config = dict(
    hidden_act='squared_relu',
    norm_eps=1e-05,
    rope_theta=1240.0,
    init_std_up=0.0238,
    final_lr_fraction=0.1,
    dataset='wikipedia_en',
)
Each number is 500 + 40 x the weight over its row's rms, rounded and kept within 0 to 999. Layers, rows and columns count from 0. Numbers have three digits each. The size before them is the row's rms in percent of the matrix's.

# up: layer 7 MLP up, 1536x384, rms 0.0782, rows 1309-1408, columns 256-319
# down: layer 7 MLP down (transposed), 1536x384, rms 0.0723, rows 1309-1408, columns 256-319
up1309 047:572522510475534488526578540463459501468445480582379539435540528503511502466501497541522523479512444509538526523533533481545491460482511589513518507522442463512469529478459422519501537523580583
down1309 042:500490505513575523505495481503499471496470497434477522504482502450538455519549524524515493470513546450560465494474514477443500628461510528453498464549439545478492533439461521547480517518538492
up1310 103:485480540510468477509463415492463518471477472497469502440547478493496448560489503536499519515465503435457462449586536531528475475434493534492466465534546410451521479459497468448504519479581565
down1310 101:515502510519447533505479514494465568471535395482503476553458464526512540570420481445426452532435474528445510413512595534503476480483503505470444495456489473504498515437406521427510550463516553
up1311 099:518634533479464516465530540557486488472552504536543511469528491476513473479488530447512466548487509496500524500485558433512516468477565452468539478560548551519456481464442456478538502558596516
down1311 102:562568494544524456474515463568519424400514470462463511471493528430480515538493526527538521485558521475554492539492531486419403482521492462469490550484551463480511488515497510527465525535489491
up1312 037:558517496445504483486519436542365491638502475606473524484527570485434521514539492499526500448515626471506495544515548523457521507474530531499491548527511498542491516420442476479544568496505508
down1312 027:482518469493536581548493505505505511484465512492487494505485421567477495497511428497523551439500479494502447497565510437602453501487495457469448503364466483470544429505572501457528445544470548
up1313 040:592555525470441502511518524528466524507506472634419516482522519473581477519552492522459546492524444510500476512598529511504537481460522514541495445468489424497467514487529397480534517551529578
down1313 035:506519561550530445426484528535554507554539493489502437495488524499477491532460455454521436502495507484504518485479455515487498487504519504414561498535503484579515523499506496504488556467425524
up1314 108:480508511507497457517504537464460510495494507530405561533486469524566549468436497505493510500489537550509597508481553459487566473505548470516529460485556452444461522419519493549481503475496469
down1314 111:464473585520478487498551477469512462506476533443481506499557437531534544532506483497496460497539478532424473566483583514438444499561465462550600474527575421616461555422493540491547528510514496
up1315 097:478433503426516506453483508488460506506475488566512500533550530471520482473525517496471559544507526473574553463521506452453491461544472445466491500464468545435497539459506544511519508533539461
down1315 099:469541515498511475584510518490607528507554515501492453464497396511492459471528576517498496487540499528521451509436543547532453476486552429508449484485501510496537528469488517474502512468586574
up1316 102:459534507506437525514474526527541468492459487546538509446523486445578507528512482492428494470565512481533474468562536505495462533530490589509489540532456499531503561555488491509479441532499495
down1316 104:509458533446537553536471525466521516500557467487517506519548514487569511444511534482536529548478429486453569499527484545462414529474565527553443532511543518473572483523495466553503507511426475
up1317 127:457516461521509524535523606529488539475512523589460534537449581525571501505459563481480532535437533531496544479496539439479475485532555519519531515488473440507500466425384420545575521469472553
down1317 122:522546466454482530541532518492497519536479501573496495505521508444562575544453444594523536522498498479520456510501504465466499551497519479466589573483454487425481456491543492490510473518510518
up1318 108:620509496499496433467497543530457496486408485533464538532480476437485483504517465501460447449513540527480487450484464512535562548515564570526544556476534488554456494510415425614519461534519498
down1318 110:550470515504538471525468506515471523570487444501535427557460507534547507510589431533471458519498540526477459497517500599487545527507550473502547492547523525550546527540564492559476537516463505
up1319 096:462475532496466562475534461495463460529472538514505513434581468434514506537599484428553530430466504431536437477605517498466535530427536539462565474508484471464495528489441510532478632545444455
down1319 097:551497495424463471533491511500507547507512516544445524453480530466568447483438499471491448553509540520498502555432514468549505531493459460578477402502595473457480494528537545517441468525505461
up1320 095:477588491450480418509539475439462576475478545525502503547460511482503580573503519533504520468501477499521481483470439451509486513494548564551544507528419556502460484426435493547576466496501506
down1320 097:447499511454521447385482504494518502524515479491565475511460546513453491464526498484566554465490466458463458547554501481500517563519525467413427496440454457509514545540592555517503502470523440
up1321 098:442483524538546492460481563562512535504507528513514501527501503484406555465522496483536451449428502577486555535433526506502551446466520511484483553451544428481508485529510512406513529436549467
down1321 099:524528512467402560522476487412550523476484468477492472424439494532532480538471473472496540477482465507494503458571514488548470503527522509481499474503475494576456473521501493500539490498437526
up1322 106:583473509528524500476580461584493446515495453538490494514532545524511579533473507529512498492519456541530488442542528489559519537541458457448482470525478459484518527437418470545494542525499529
down1322 106:490537495506522493504370479475502503482483467551535573512528489505492488477509514511446473551470471575553545538539510489537540555456504477462458522541431538506504523495509488458471452505549499
up1323 095:456435475447532513488562490535515545482501460560447524541476545479483477551536544514469518509481514434486558475461517454562573452483500470495486483571525457493486525400481479571541443567457479
down1323 096:530569486564501470524472448421445522499474540533539485556493492487479456518494473441482500524458553445442531449494501434502490576553547461505417554503519479532478491533492483466492584511496503
up1324 102:517461473525527507510554515526444518480490498528491556515451531451518564452445494502508482462459538512440490468560515504443489472542449514526501454447564474515473513507370499485478476474484539
down1324 101:505503540492545472500457471530460517531454484415482492480442495493444524484492525535459490485503490545524408443521503511509425460532445546484452424489539522459544471545548503523435569511436536
up1325 093:578453429503444547471519542462476494501513496538504529477508487530419469419450450498533530498464551482471441506544486459437551535497522474465513518569467501448459508498485517538521530460561455
down1325 094:526538451454535502442521483480508481515483486466475572509460534434447485560526455506534532462477587505518529570529514563435508452545485484444463553462541460477528498467492549471523529455551479
up1326 098:413598504453437560530501473504518516519492534499488489476555464358473528488497525546477525513488500526530537535512477552534421479506497490399514466436484418531410552466537489461555572478556545
down1326 100:511483606503487511505498552500533489556502510504541514452527423457497425453469490488498549499549533476488498505558501495531596494549446466456455508491527454435549534502516528476545502478469434
up1327 096:538511484439455548494509463496439554489476465558457534493497485487555512487484468562495530515498504524590528540522538540575552457318519548517486514480442482491471494541437505490548541545592556
down1327 095:454460486519477517461499474524517467440549455493536477490459569533560405526495465501533526582424468452508471490491512497514446529468469444514518543428529480489460405578478468534554384530509524
up1328 051:506507442449405488514553458537432478549505532587410571449536495474494481423529477481534509496527535524530545487504620441521552491468540537466533493489471536480443556473477465542543470536500543
down1328 048:495600506478571552517410484468482561489452469474521446532504496533520523492498442489392502522500512515488499570532424510466487479547476525452454577579480489518421499462489559464474525532495519
up1329 093:538517389399427499536643429474517502523526553517543479468549504448378487488544517466501486527496493459542513502498571481503511447537528551508538572552528467468445513498511497499486464468476496
down1329 095:515547467518473500529440455555576486497510519435496457542513524491522545474461554536448455562462556575485487557541483541553484448433457458548473454448528503537490493513532535546505477575480476
up1330 100:550587508503444561513466493509520486551465498526509519520463504471520493539590486504561500441550479489512456488511456550457530455417512489524482448481560531523459509495502452468481489468520513
down1330 098:536486549479481464506385484484506488444450527467511461529443473534464530436521499412451546507458494482482529506494497540441437474522557428451464508518521512506505458491541453456461590447470499
up1331 133:505563480468520532486520509479389497548424485525453496496517496504617452478543474481569526443458549462478456444449578463485514477478518482483517452552503521467465471396475514602621542466480486
down1331 103:499519531509506461486486556459520528462514483506492491418442496564517486475561529507501588508446542477461404422433489513488516411535456556458532478546544534420510470443466518500535571550444488
up1332 094:538530413488464509516508520542464575582478522513471552556537552454451537531574518487501451486509501558468476473503493449464495550521558543426576480528499508451501466485502475512590488455569508
down1332 095:531486524494483563518526521482484500477510436523498501488481527479472509593470503545469506488486480551404485513520451531478474546508520544480504451525432544535475510452514470499554468482479497
up1333 091:536556523483522505487489463548507487518494536547495497372533452452480614518511440472516519535482478522568514465510488467513505417464531558556558543500591503525464585515500491553471502547527463
down1333 093:462425467528550455586460515502493528480574515362507457518525502519530486497500465505528550529504443535493569543450506506491547461477514507462472524454481490472502466549484522486404488481486523
up1334 099:589479523464525446455515540564528545554480525516471497561472524409470493493474500569509471487478568520499596468553547556471570431433515530408510509511528474535466586470466495495507522488520584
down1334 100:516583571510523413444520513550492525533506516488507470471447507493527504484531531544507516372466524435517593497546478558541452547494481527463525493526556504480498498504498504495543529562566461
up1335 109:562493520478391493584579493534507489492474512516478547447552541532489479507502503484494492502520456521483501498521477469533626501415482560476526512467450556560425423506501530485566452493497534
down1335 112:412521467490477481496458505528547485499493539488454533578527506467573516506535514457537504447536433496453546481537529491547585473486417497503536489560478487467480461445442523550529544415498476
up1336 104:555527455387509535474523439536498509505452523502536519548527505534505480528530489496519478480511514535521597508498476531430574522446514542587493540496439545483453484463434469517501472506490631
down1336 105:540527526479426440423485448520515493518554471474473479538476442568497459524517484477485505492530502535492506523495452571459556552487482514509458521503558559499502462545518578538517505553444539
up1337 097:474511457505423476439446486489484470459502514554432437483456492484542577512515449520572519403467491564459503520545510463496480526504572472462485508553450452478537560457524513517510489458513447
down1337 099:539551444480466537502525530532559442536579543510500518490476520458468495504527509442440517544522483454486561476486498471502460420455500534507487478460513523504514511452456430478493497472498465
up1338 100:496531502424503497454486472514482507526481528556525471544463485513470492460451435487573507467462468526503461510552487545452535484512489538458518516509508408530492524482489502490504509541494424
down1338 102:477551434455538495479494443458496510506552570457516519486566481440511496589435487523456528511514477452430436560552523457516596491528482552519487519548543483512506499449545503537477475567559486
up1339 035:513527448460481481552506488519498446547469493662444566470504487462481506462529494510558446443509494497490502524489516534476561477461486522514547534559514439497476565541459477477606503595539494
down1339 023:487498526518527538418446485508506519487436469467513532529510513482503609511533490488453511478457474468494561511459508513509429519487467493525507408456507517428458469476487514502485512457510471
up1340 050:525514470423464468554516529490522429544470446597415553492462528523487488458483446469549491464512493490506500509478506540506568425506555524472520467484503472472470564460416470504521496531523524
down1340 040:463512466503499517440507437473528518502507474437444484565511520433514446497462522535502544480506512497556469509519542450535552513519503444529479577417499504504442468536580544447454445468474472
up1341 107:549479470465497549517469502551390553585510534553393542568526561512442540552505601496475551534545513567476497530484510487543595412545496457502557465511515566560470550457523478581472483428507508
down1341 110:463529520468555481541456576515513460486501509516472508448438480443464465482511510581487522485497375468520446540486529493480580450568505520527479476585619497572470451500525497480547485502513544
up1342 103:547491485419499426459492435472440507531450432505527448486493547550549576427473462520472481490449482493535484530558483457484491429490563599520479482517595480414477487515545451465488449488476489
down1342 102:400504525518492461479453442462501445442521481459542525508460492532533471463442482433512507533499405494434562578515525552471496496560495416489530514505552469438488476507512518453450487537516501
up1343 095:523534520458472498554510466514427467555521499497452552505551574480467517454566527477563545559451487492551536514511469512549457508468502534467498505434581526460461472464487501440521498474473484
down1343 096:470472477438507473504441487485459494487466528553586438511422553501547448486533494545494488533495488529525450542478504459551518546517537473485547465609450491540506537531511545569541471468525409
up1344 107:457568434483426450489500516496492529524409531580505582432520502455496526481510415495399431465552601534524577480511505469543546442450529483468489455524472536504561528495503507486521527464535513
down1344 106:515510508475561477499549472452475564447463525562528523523488539499495509502527481528476556512449495485523579478514565480467529524514545490528506518471463508523536478518505523452505530533514507
up1345 094:549450468413442493486569565488498434523489522521492488437475479442471485547555519551469544506493505507530519583540485439540458485524520538499495472499529419466456594500461487522476494493560537
down1345 096:556525544528474474589515532448571554440511577421495481480460459567440455494479514515488557502495475524394472518506527491592473470525537543499474417496533472455498449499476540493580529496507508
up1346 103:488460448485456449575558568464514520491531503514454491522491513487446490540451495532562565539496481455493492489509508489499503480404562508435471516495602520433513560458519472474607464519487477
down1346 104:505538435501468547549534530452507465477497516528464489502529550438492477502575477420469528438575533517467554431462480549534540505491462503498507549478508579446510467502485499484538490479520471
up1347 104:562551424483480542555483506468429518505504540501526535483530510470443459461542499438545491450496539563526446534480522518531594537487525509523553443540508522482459532512524464529468454413582618
down1347 105:494514479530538466478481588475518399445623548509551539484569397465592496519447555516553526498486590463538490454489476483515443513476516559510524491514457513464525513562536474550475423528493504
up1348 102:528465487519490467506468532519435455506523514523455516497530490535395477468539519497540520433520527530502510572593451506501561520466532591473622544482506475507475513522456496520511530503529477
down1348 102:612488518551533458438424511529434544485519516472545508507470456441482508485532531433487549501532505533477472483508486481465468462571469515498545496437542523516531429567432520434512528520485510
up1349 029:520519434417459509529518504565466487551500492536454529524511512470510472451579477485513512463561510443523514459573542495470593507497569542497523546590479485453464603497425473487527516575524526
down1349 015:529498536532481521462513468553460494502488501486433466483441521535562493531469494490446405416433509499523511490463474534481515493501512522534533373525503428512532507462446523524420620604482485
up1350 110:537534496438507532521545550482471514478519517536492526485485485522487519458469498547517496496496638493479522517518498483468604413463519509506485509604530501554500539509459471546524528490492492
down1350 107:470521430524567478482466509519437505513480485463518491544473504522415444504523497485495428513527475540480489579466491493490525493455561489522498443533491485555526550536476516567448506496533479
up1351 101:604606501470422541443467465579468476557529549564499611519508461460513491445488501496449574451527564465518502407525511466472478476508448474548516479494432504518506561405456447450524525473496439
down1351 101:550480529549524608534471439592455511518466492552455525552565418442507469426466561514496483540507548535498511497468480504503448527555479491575526498517474514525510506523459508499519465475548530
up1352 108:441481435480402512536523548472488473535530430541491461511537491415523538500498366479445481492557545492558486496526564480524470556440483497498496529517445470468486627505490508540475423504510536
down1352 106:418503440484476483534517551464489551492556502504494500502462425466482524457455424508416451501518463492494473527463472480551467539481470490598476462476450532574516559511533548528501444466491524
up1353 114:421485421457502516513456446505510483480526586521516569556500562464461510521480496458514469484484444520530507492525528474477450562531508506452589467428525443472500599476470503516532432513504580
down1353 110:499490493576450533445537493550503437418478500541445508512532508479527495467522449535558429542466512462515490469496496559516547557470449460499592463471528580462491467526502479521466496494455461
up1354 106:524433523481491463490486545505462453485507477495436530483470489488515594498482488453502552565569532519503530579481503529488534450503521564434509443458450484485483564532529497601581534440489540
down1354 106:489483532475529473479503568478438447487553485513502535521490451446519501526529535512479527563503540441565543570549514489508519486542490519480521509457499603523539496527462437566535524512518502
up1355 105:542474523499557565513545512472473576528498575525454521549488483523491590473520498465489492513531545561522570502603493426507579464536547560519564571565490533533521486480422536510548491499592517
down1355 105:521498490534445491509426472511482475517577477522421477472533415515486513440549505526454476519488477522559488506532460531552509442535501471498562488470544468525526504490491525417518414546461488
up1356 102:512492430415438483502507532582533504489478530523454478482505509532504494448554489515510580508490502527560454518561502516594521518469478551480456495465576563500461476477469505469592523505568531
down1356 099:488404558559464469481489504486538449494415464545518532481468470554569458542462464425504425452517489477496466503465483492468499466549484500424496516541495508531522510512545527530530518562540507
up1357 102:392557474522524531462506504486498477476522496525493494503483447498482494500519430541507468522516440427571563470526544498483564466450494565445547470490590519506442458506389532532476470544494476
down1357 103:483532528510547477568518566506497461535536491494482533472481462469518478464497538457516478574581456496550540528533452551476483479455478479488497467515561518514491488500427517563522447601527464
up1358 110:445488491427478487561522556537482494577507493555474519516523420491478478448416459437516525399504511478562518459512599479431491420479510458493479509494489474537536506449520372549464538474490517
down1358 109:582556501452495509580445577455492534500538538490523532505500477461459485466532492524500504461445506442514460473513519507480518499501512467504448432431500556516525534528429479555435533476497442
up1359 101:446439520496483516549559498479488587476532455517470486415522523506509459455531551491529443508476545481583518587461523510514458485503484502477558506539497470527494488512517432446554526537493518
down1359 102:510516499593457553517478553476503540494522471452445473445532476497494523420512518505495502584481514485528525495532526455505469586520505456435490560478547495502514434504570454474548468475525552
up1360 101:504491500470540458495514483534449452490483478484437520469568459522480500541543543586491498527465582481520434469557459498425511425493543552479528544452471462524403538524427407498589516483550495
down1360 102:480454564474482487532519499497479491500591532510480470507537487541513479528480483489489492524414519463546493493490472377519490508426424444474478438506527534499460532539487568506538502562434436
up1361 047:485457492395454516577554491557480500505427500562401512508579517510560509513498472504558498464518519544507494521548487478432521510514566505485532527521541475486474532459481472534559501515534580
down1361 037:507486532566475538450506493494538493516464617535522523497548493526483495529462531492434463544530462473521468531519518504479456470521570529465498472513511498428554490564440506529512551448537514
up1362 095:575539442486487513515497492572506526533521617543452476525451459538508448433477444450469521505557534428462494475477518536451501470427581546513497520537515455542480505476502437477503584543489563
down1362 099:485508472518464579423462465444509527478553501417473471456478563441497446484529479505530519466499511515474459541503502516482514637477458471557401517499514422496476499508530521570454516557493496
up1363 103:412481534466486541539523517472407449513514489501493477463499434460471470512585512501571471494493509530480471521501508548472554546429551524474535463481505398509455461488501496503584499447485512
down1363 102:502496486563562543494469518479506428512540534413590493535569471479534494561478537450469531483591491521486503526496496517539478520522500439544515550474444493418532539504533516486526522476526531
up1364 099:511512474443478515527469462671500499535504447537444505545440464502489464451487530521512465470465497510523485537558490525529520557436511467496527489513536527463469538463490509520567543505493544
down1364 099:512498502477555440458512540529499527480475505448460482585511476434503546460482512500410476441561451494494524560503425485481521490511474454489478457525529493501591475484482493493535510446532559
up1365 105:494538540452474573565633519460455468541518520495518475486508471504537511467516498434476534550479503480495571456488573527415468546540513587485540476457455527535481449488435402539505523487557515
down1365 107:479517507517580582518542535468487428613453460472495448498480544464475493406508447512512530521549528454442473540467502465520506463547493506541512429491515472537528488517504519556472527533548478
up1366 095:524525398473503507523500591531480482448482485520487544517517437498564494481440508407528493484483528561494549510530565532479491446533527531513563500504426390513479523437527502472559544484485503
down1366 097:527482449469537468515521501438537475477471430494544455591463527498518490542459479437515512521441540385546463477491452434499509495541491477554470509493420418627491546526509520465570479447528562
up1367 040:489577503454511511535569480478455471517495469571455543497504561479482568503534421529543481437584539434595495538563532493446501449436552600529579549531486478512484528478482409444561508469493525
down1367 035:475478497512526451439526482474516522453464512468527553502476562456566493530550479528497547467513503488526596494535522457519509561487471474519507468320484486454498561487501521484398484517534485
up1368 100:472499473422500548455521534513486469491463486545479498461479517504442493496541494463563494459487504468474482454524569420482461512525559508472483544534474504469483438441561499493506489459456465
down1368 103:454503471447513554505515483541461488505466527550466464538487458491560420495540479455628487503491520475498530556492530481552520467489553437457541520533416425561519426540519481451498528512518568
up1369 108:486507511473497478543516504501477485494498484504504516524457420518482474530522533540525503467484467460556566477488477527489560471416549569506576520435525367557438490478482438558540517477540535
down1369 106:549484450497490542516419515592514541544557470440516468503466513415493467532519535483545584472442498470476500548533463515535601465483468462519508459554486511480462528537502517512444496456503533
up1370 098:517486471446514445556511461469515515562468471489516489459467563466500531521614487411518421530525464564537556480486486511569447481515539503461528532490555484537470548487394452555534507543543566
down1370 098:534479488448500437443471596544433516440528482478470505471476499487505504570522490509462453448511545561519549512435478540452477440486529545504502559469554486523505532467450473477472450483457416
up1371 044:480535438496467496492516528602427520517418513561405513482505514478517534414511487502446413482523528512556508507526542491542524515474534490508486542490479455465425505502511435568527471529494506
down1371 039:640559528494554398543508487465473558508507536492554528524484513502526491559490487577456480542484488454465441498489485458427489472551491490502537568498441529494466416481521526532476544481528457
up1372 034:494540456395455461595569501521441449473449507575450541500443537500471483474504443502541504455528542565563458572508474456462529498518526511454528531533485508515467499453477462520553491483506515
down1372 028:490463580507528431465553498458484479508526485475486415504501485522528554550471526536417472544509415526552524473488576532468476475485630464515523514442519538476531535474486478521507512486523542
up1373 113:527508506447517474515516511509456465485537549522491530497485501482508463519501575521542497423480548476570506464541496457542544493458531492451478496600419503500453565508510418476465447458471499
down1373 106:517502524475540502499482435417512495470606537563501509587520486516460478563533544486504516500446477474528539469587522480482494504472484427498447409481486517459495480536508512435456443462436514
up1374 101:477534543455438474459552472531495493537489481521448520485516548553452485451517495500500545473492572526508514546495512443481555524512480504475503531493463492431519512428476487554548397477441590
down1374 103:475465503511519494384479448531535515499584486404505460488500544549413462477468509463561595489443478512535525588466455463463473498572499471485455552507540452478591539546508523493548510499412538
up1375 094:491467533498439457486486565484465477546502532514481518463522501400454507518542517475470445502514448526468498517501553495549458507475465495511523523562512498498460540554482495491516509562516553
down1375 095:550541477478452456546484462467421510562469511423446459608537541570495533515494559532530421426435465543446447495462519506503486555468518469445484530496530497528542517430579490494456508548477519
up1376 105:431523467461514473511529473460498454444398511512492488520486497428504501490486456478513498476542506552502510476590474489490487552469501516556467517488464478535438476454477488454550549506454460
down1376 105:483514456488487408532517503499510409519534534533524470530536550458463517463522504561543543521462530514521543435477404472503553573507458537498494492490541498412482535395570549477527499536447434
up1377 108:572528514465466458500538516550489539508506516511493514521520595498474559454537524501499513508487553464551536501495504516461454529472479597497489485516491549491436479445423499507515552532478546
down1377 104:560505529512464505534516484523537553480484521545517498473537527518454505538533513580531501498476436499533514526503432531498492477477441576438473496481517456544576489431528500480407587510534538
up1378 107:432472482525479435526468478516522495490439436503441520460587514526541544514526519520534467489515476460587467552561492539488494539478634531432474499488557485480484577527558467570505484506505444
down1378 105:488530499542447518516486520516493543484538477616458543500547460556485472533460490527510532492559513533481505448497601559443497488480555405484475557510541496526537437512577476500476497485420513
up1379 106:486456513473448513533460489503499509488499548539439561563493497525483457464640473461581541424493454478544565518491495555524505454451487509506477438612524507507448430530449487426552511472530495
down1379 106:472450496481479486528472553484483532513510509547514466515524498553574544505452542455556544406421470499519502518527454520509560473508490499498461397578527535458534471493508489525512472529489474
up1380 121:446473509493531485503488464572516470492503429527359520419494502480502497519482482482534467419514503460535511477569486485473522523458527564518492535526522432539510475465476421510473504516475516
down1380 107:467438547486508497538467477551530457513659509513438466455474497472472509490438493533508465512533499478477524412433530550476451494454474487563437509491454459574543501507509470559451427459472399
up1381 105:466538506485486515523535445611433508502491472536496533536495492501518489451446527438453489495618536477560501535505455521561562469516531571478448606542444541519477463494539494481553447540565636
down1381 105:471447536487531460499539485414505541452579464514509597488544513526507483559451516487544553520519534484452517501487435443501512455597474475464515499488421462484502490468538543522492498529456472
up1382 106:497567463507463524502541413522460477466513528513480492472524517490533533453447459498447451551454553449541515489493542479476498509515554471471551501523487477465478572511496487496496470448531484
down1382 106:520589505498524472523535497491555594529539492568468493481504522534567555474572505503563437548416516484463487495547474486483566499484419504450584467492459467497484484464475499516548458476467510
up1383 103:554488463455519521501503506543484538551527483515399546584539529518491567428456521555564485497523500506473527522502540534580526517513581471484543565546528512475505613421526489509560520534411512
down1383 106:471399515532557535452446485518506510531497420433477513486537552472479506506508445548442496483485515511462494571467530511551461538465517487529467506518430488520429437516463514534567475470522566
up1384 107:453585527495500495529417531446487467436551426544466518556499501477488594480516549556519486438450523551502585513491470531592502458473477507480487508495603544513423459477467458519560468464496516
down1384 104:531415487577548422456511584467502493470511483505513410450471495505472486507511519512556508473569569495506526533448506478541548503526491517475500402538608559516438444582498481517505454610443597
up1385 096:561519509512450534566507538454538499450541432528511575531502532485579488549514526497514464438521551597537488528527524459498459521456463496490533514453527586501516493404517501477488511524488532
down1385 099:501526515503518467478498507563470534501464519486532487482484477383494590492378529488477490524489649469434477554510545484494518434442526580503547497535574506529526556427487430521496527477553508
up1386 105:493584471451542568492568493490490397523489445502525492515507503496499513449485470478510515519526586463518426513606527427479486560505523496602548488521451525509466464502406458561506548555517522
down1386 105:512481508429506497461438513542512498444468480534511436476433544542516500495504455498562531512504523515513461516580474490433509485487511503513385485455487505496512502508501508521509535498489490
up1387 089:486542413494462507461466526510418494514530464557492468496571477495464511517600525485526508480512447504495554450563524465559542519518479561525469470483497523465408529467532437434508512498521477
down1387 089:369475515574597535459441485526482487429503518462541434504461461531505498471501523483459485480451480527522499447537493579557490495477527479541463464456489493497486485532499510501532519414411458
up1388 101:482522474495482564536518466511526512507515521539491479534528489489442504504535559449498482446473589589566456500462510541522533439493493470552470520547445512499462551483448443546560445514477497
down1388 104:499558494519544549494450517523448547481506548576493536452432482539556504400470497519484479545459532464475509503448480435513508466515485505528546464525440518439579481526459454537552523500522430
up1389 048:465567489423408450493511512497448412536528506632471546449580579529520477472502522498478468453500535479566490450514520431441534491496547571447574506532473481465464570459434439493475483512521511
down1389 043:451518514503468559409442468483487474523509504539491522448578527505577391485398484537474484451478469460484477476549521527502479506503564418566512496524525519546548348474482524465481561560504495
up1390 101:557524506443470424510515469483445479542496518530460549476512466480492501495545399517486585514532572534544468536545443490507583495467499489514479475475479536528460487452518498498519519456518487
down1390 103:517485495483544578508514480455550534475486534524499518502499545475491480473477496506415484528555556491462447575535512519453453506540506458499475518508489456563461466483509531556589494503444479
up1391 112:535571544472481531502486491560458498482485482506441520542527488512505505519570458485477405433484510557510511432557490469514514446385501551535486517485420447473498524408500498465484526510497528
down1391 114:594536564549453503512472443510447502533528482482489517472498499523589513464528490489491555572479459531496545465565521475455515515487518424491562517510497478490480531459507533600471454525478528
up1392 110:492483467521470497515525497526469498476429467522479476415512504514441529468567537498543467478557564482494501478488461495550536521481463588487551532476484496511507517508515487589477491478456455
down1392 109:526457501622413521512480498476499564428522431504540490483520477482516505509512544428540552494495469538510490418465456512509528536579386500507509508435525522466527543524467569568534504465499493
up1393 099:421536522531491429519551406525490503515457510541439475459464474494512495515450442458510493492491555524513508485531535538465437499504522577482455523569466494420472498508462486524518536532550499
down1393 101:542515439546621493494487478494437525439624463458474530454469433410482503446541473440526563470443509519481499458504481497432475434523523481488517546568490534491552501489528484485554565484451582
up1394 101:475506527490483578557521441497529437476498504528478524410578455414514457426489503522558572460423524617576470430512492572478474481478496550534528511417482447404507474442472458416472476539459479
down1394 102:520463445555533515523443518469455455490420482564453474475396557456459555440525511500498450432515610519578504528540435485488467499526473529510560483486426525527494566463491494522444512460520539
up1395 105:482491564515507477451483498517485523484473486517509511497550484431486492489561473506536478478456473541476462492576485491506561501514525506512518523531447503507464474494461546592535541575526602
down1395 106:526439560488512544488492518523513520495528487504474472449443518457529483480515466512460500534479516477489540429480515490521549523517438560527512490588516515481588463452480536562550472546549496
up1396 115:520512495518452499558444493487542546492463479539475484512549537531482553458564514473470411539483519553519485509469510499537546484505499488517537477489556556530484507407528469536512489590546555
down1396 112:516520491446498538511472439468504499520516521511471496531481508476527575508528496516504501507597521546504461477497507421475520420434488439508529460462463616530573488479540470479586536540525517
up1397 100:545505493489511537516515497478505515527502475522452508485440487410505533437555485503468497569475504477507432544507504439506527467541490449489583557517468528573450490516441548485475520549491467
down1397 101:446446439524491564447457447441486513509465412508499534392513586512524472507457500457508538508503416434537561524521548650522506543505520572453497463519450556484544465512469453487463468465524495
up1398 104:497508479422485491496482495553512505528509517537494547500504530527540438530557475496500511508541563513551565522479524486462520516398507496475475451491466551531440479432422525504520525481551539
down1398 103:493429494485514514572545509514537549460457468527466502557494488540531480440478493468519551486548540453470506498526445424528490515422474544535473504520553462454508458480510574496543484505513403
up1399 103:467477472489502584479520464434495553507467513521570475441517467438494473498531545394551483509485512543535500506562568468545513436523563500523579455434483433499461522493462489493498557543495484
down1399 102:537514485519470520501495515517458580488497541483524516488531455478540469484464490459483488536541549480488436531543499455495502507610526498522492499501476509453431557548517495435506537444556500
up1400 107:558479520461479534538536484529521505571450464496475520525582528443526585492536560554466486524509486567502505588505502486486561445463499527458488482530461487519494418465503471509561556520532578
down1400 106:632468534538531525501483460487540515528541423457512497422504459545512532582487484448462563509512493549448458525437534448448493485515522478410528461511473484539505492477511534452459497481492538
up1401 112:577509456464445495587552486501493585519483551548486487456571566522478519466503504506496476433462450417490507468520514476526540443453522480556459521510505468542481492514564484469503436479529572
down1401 108:490455513475530490507492518534556465529515458582559440532471518488435459427473402455516484459439495568488504517527490470519480487461508464522498474533453459555447512634539466508493498531584485
up1402 112:467587454503452558540472517494458506542476530514414452561533503502429488422532427560529449467547418487464428521465536527515481490468516557514454470532495533484473529525570505475546509533524505
down1402 113:476569479573494502526485503562470430513557466419438489513473511487518528486454449544563560428558433560405436543489500534482499561552518515508517498459539552525449511575582534442520537499484499
up1403 105:450470491518475459519521543529517476466460463544487487452491528579578451491457491521476496497497496475578512477488523511486546485409482505473563552515458507437452535533391468468569535532507462
down1403 105:531499504574454521525531483526506487448496466563509503474506560509484502531558558510468538600512485539506481519543554476462453480477564514502554540458547528507385435514441555516572537458507480
up1404 097:509461513450467563507594503534469445520506529546521533462566466475484536516565408533503506502452496524535544459500512520471536485488476539475508564465489494535396555526488547519471415463490485
down1404 098:455465464523487459480442504488505451448550545440527455515533454454510477501502534529462471506465518492475464515504521490498470463526558517529574480460458424512464531553537442475421508456469435
up1405 099:512484489488455465524486599429545540497461474541528473523506512465570493518546449542451462488547570477555497435494521504494505481498559538493603623553412523513445485430495476486529484540481469
down1405 100:527435471545439504500502517453515570471517437457502494542501475510472428514515471513472544484505441502490474529478508546460478493545458456539543554496484490525500406524530539541512457453441479
up1406 104:506476490492486503508540488473515527462486496520496488491513493528459492420475552532435490516406459502564492441476471484484499451491481527522492474504451484514489493497513493452487443520484557
down1406 093:510497493504510492512422477519473496532469487260507533521480513479524500542543465458609500473540508537445479559490517523521500545465506483514490569473528540522501512570487534543547568466480442
up1407 098:558536450461460535441506439512492510509490443530474585484492530513474530465507483466480441488543444445549481411518542515485555512537554595474537479564398480466462443535472448497468464508531604
down1407 101:546504463483445579529506501468483581469474470510495535489502514545466574449435474514451558447448450505481603476498456442464557535457546532565507547529437452521440431503511542563524482540502476
up1408 123:468532441471420505598486508535472467551404523559510458480564458480529522464544513526538433470520511503493466424613519448507448458488485520435455493523531494485444491452476454506571505457473467
down1408 115:575485455512565425449480571471467494489514437445475553546486425480462482527495493469506450470499510487359446513536558468511517464550518466538462515485493461513505436408455555491545475464504470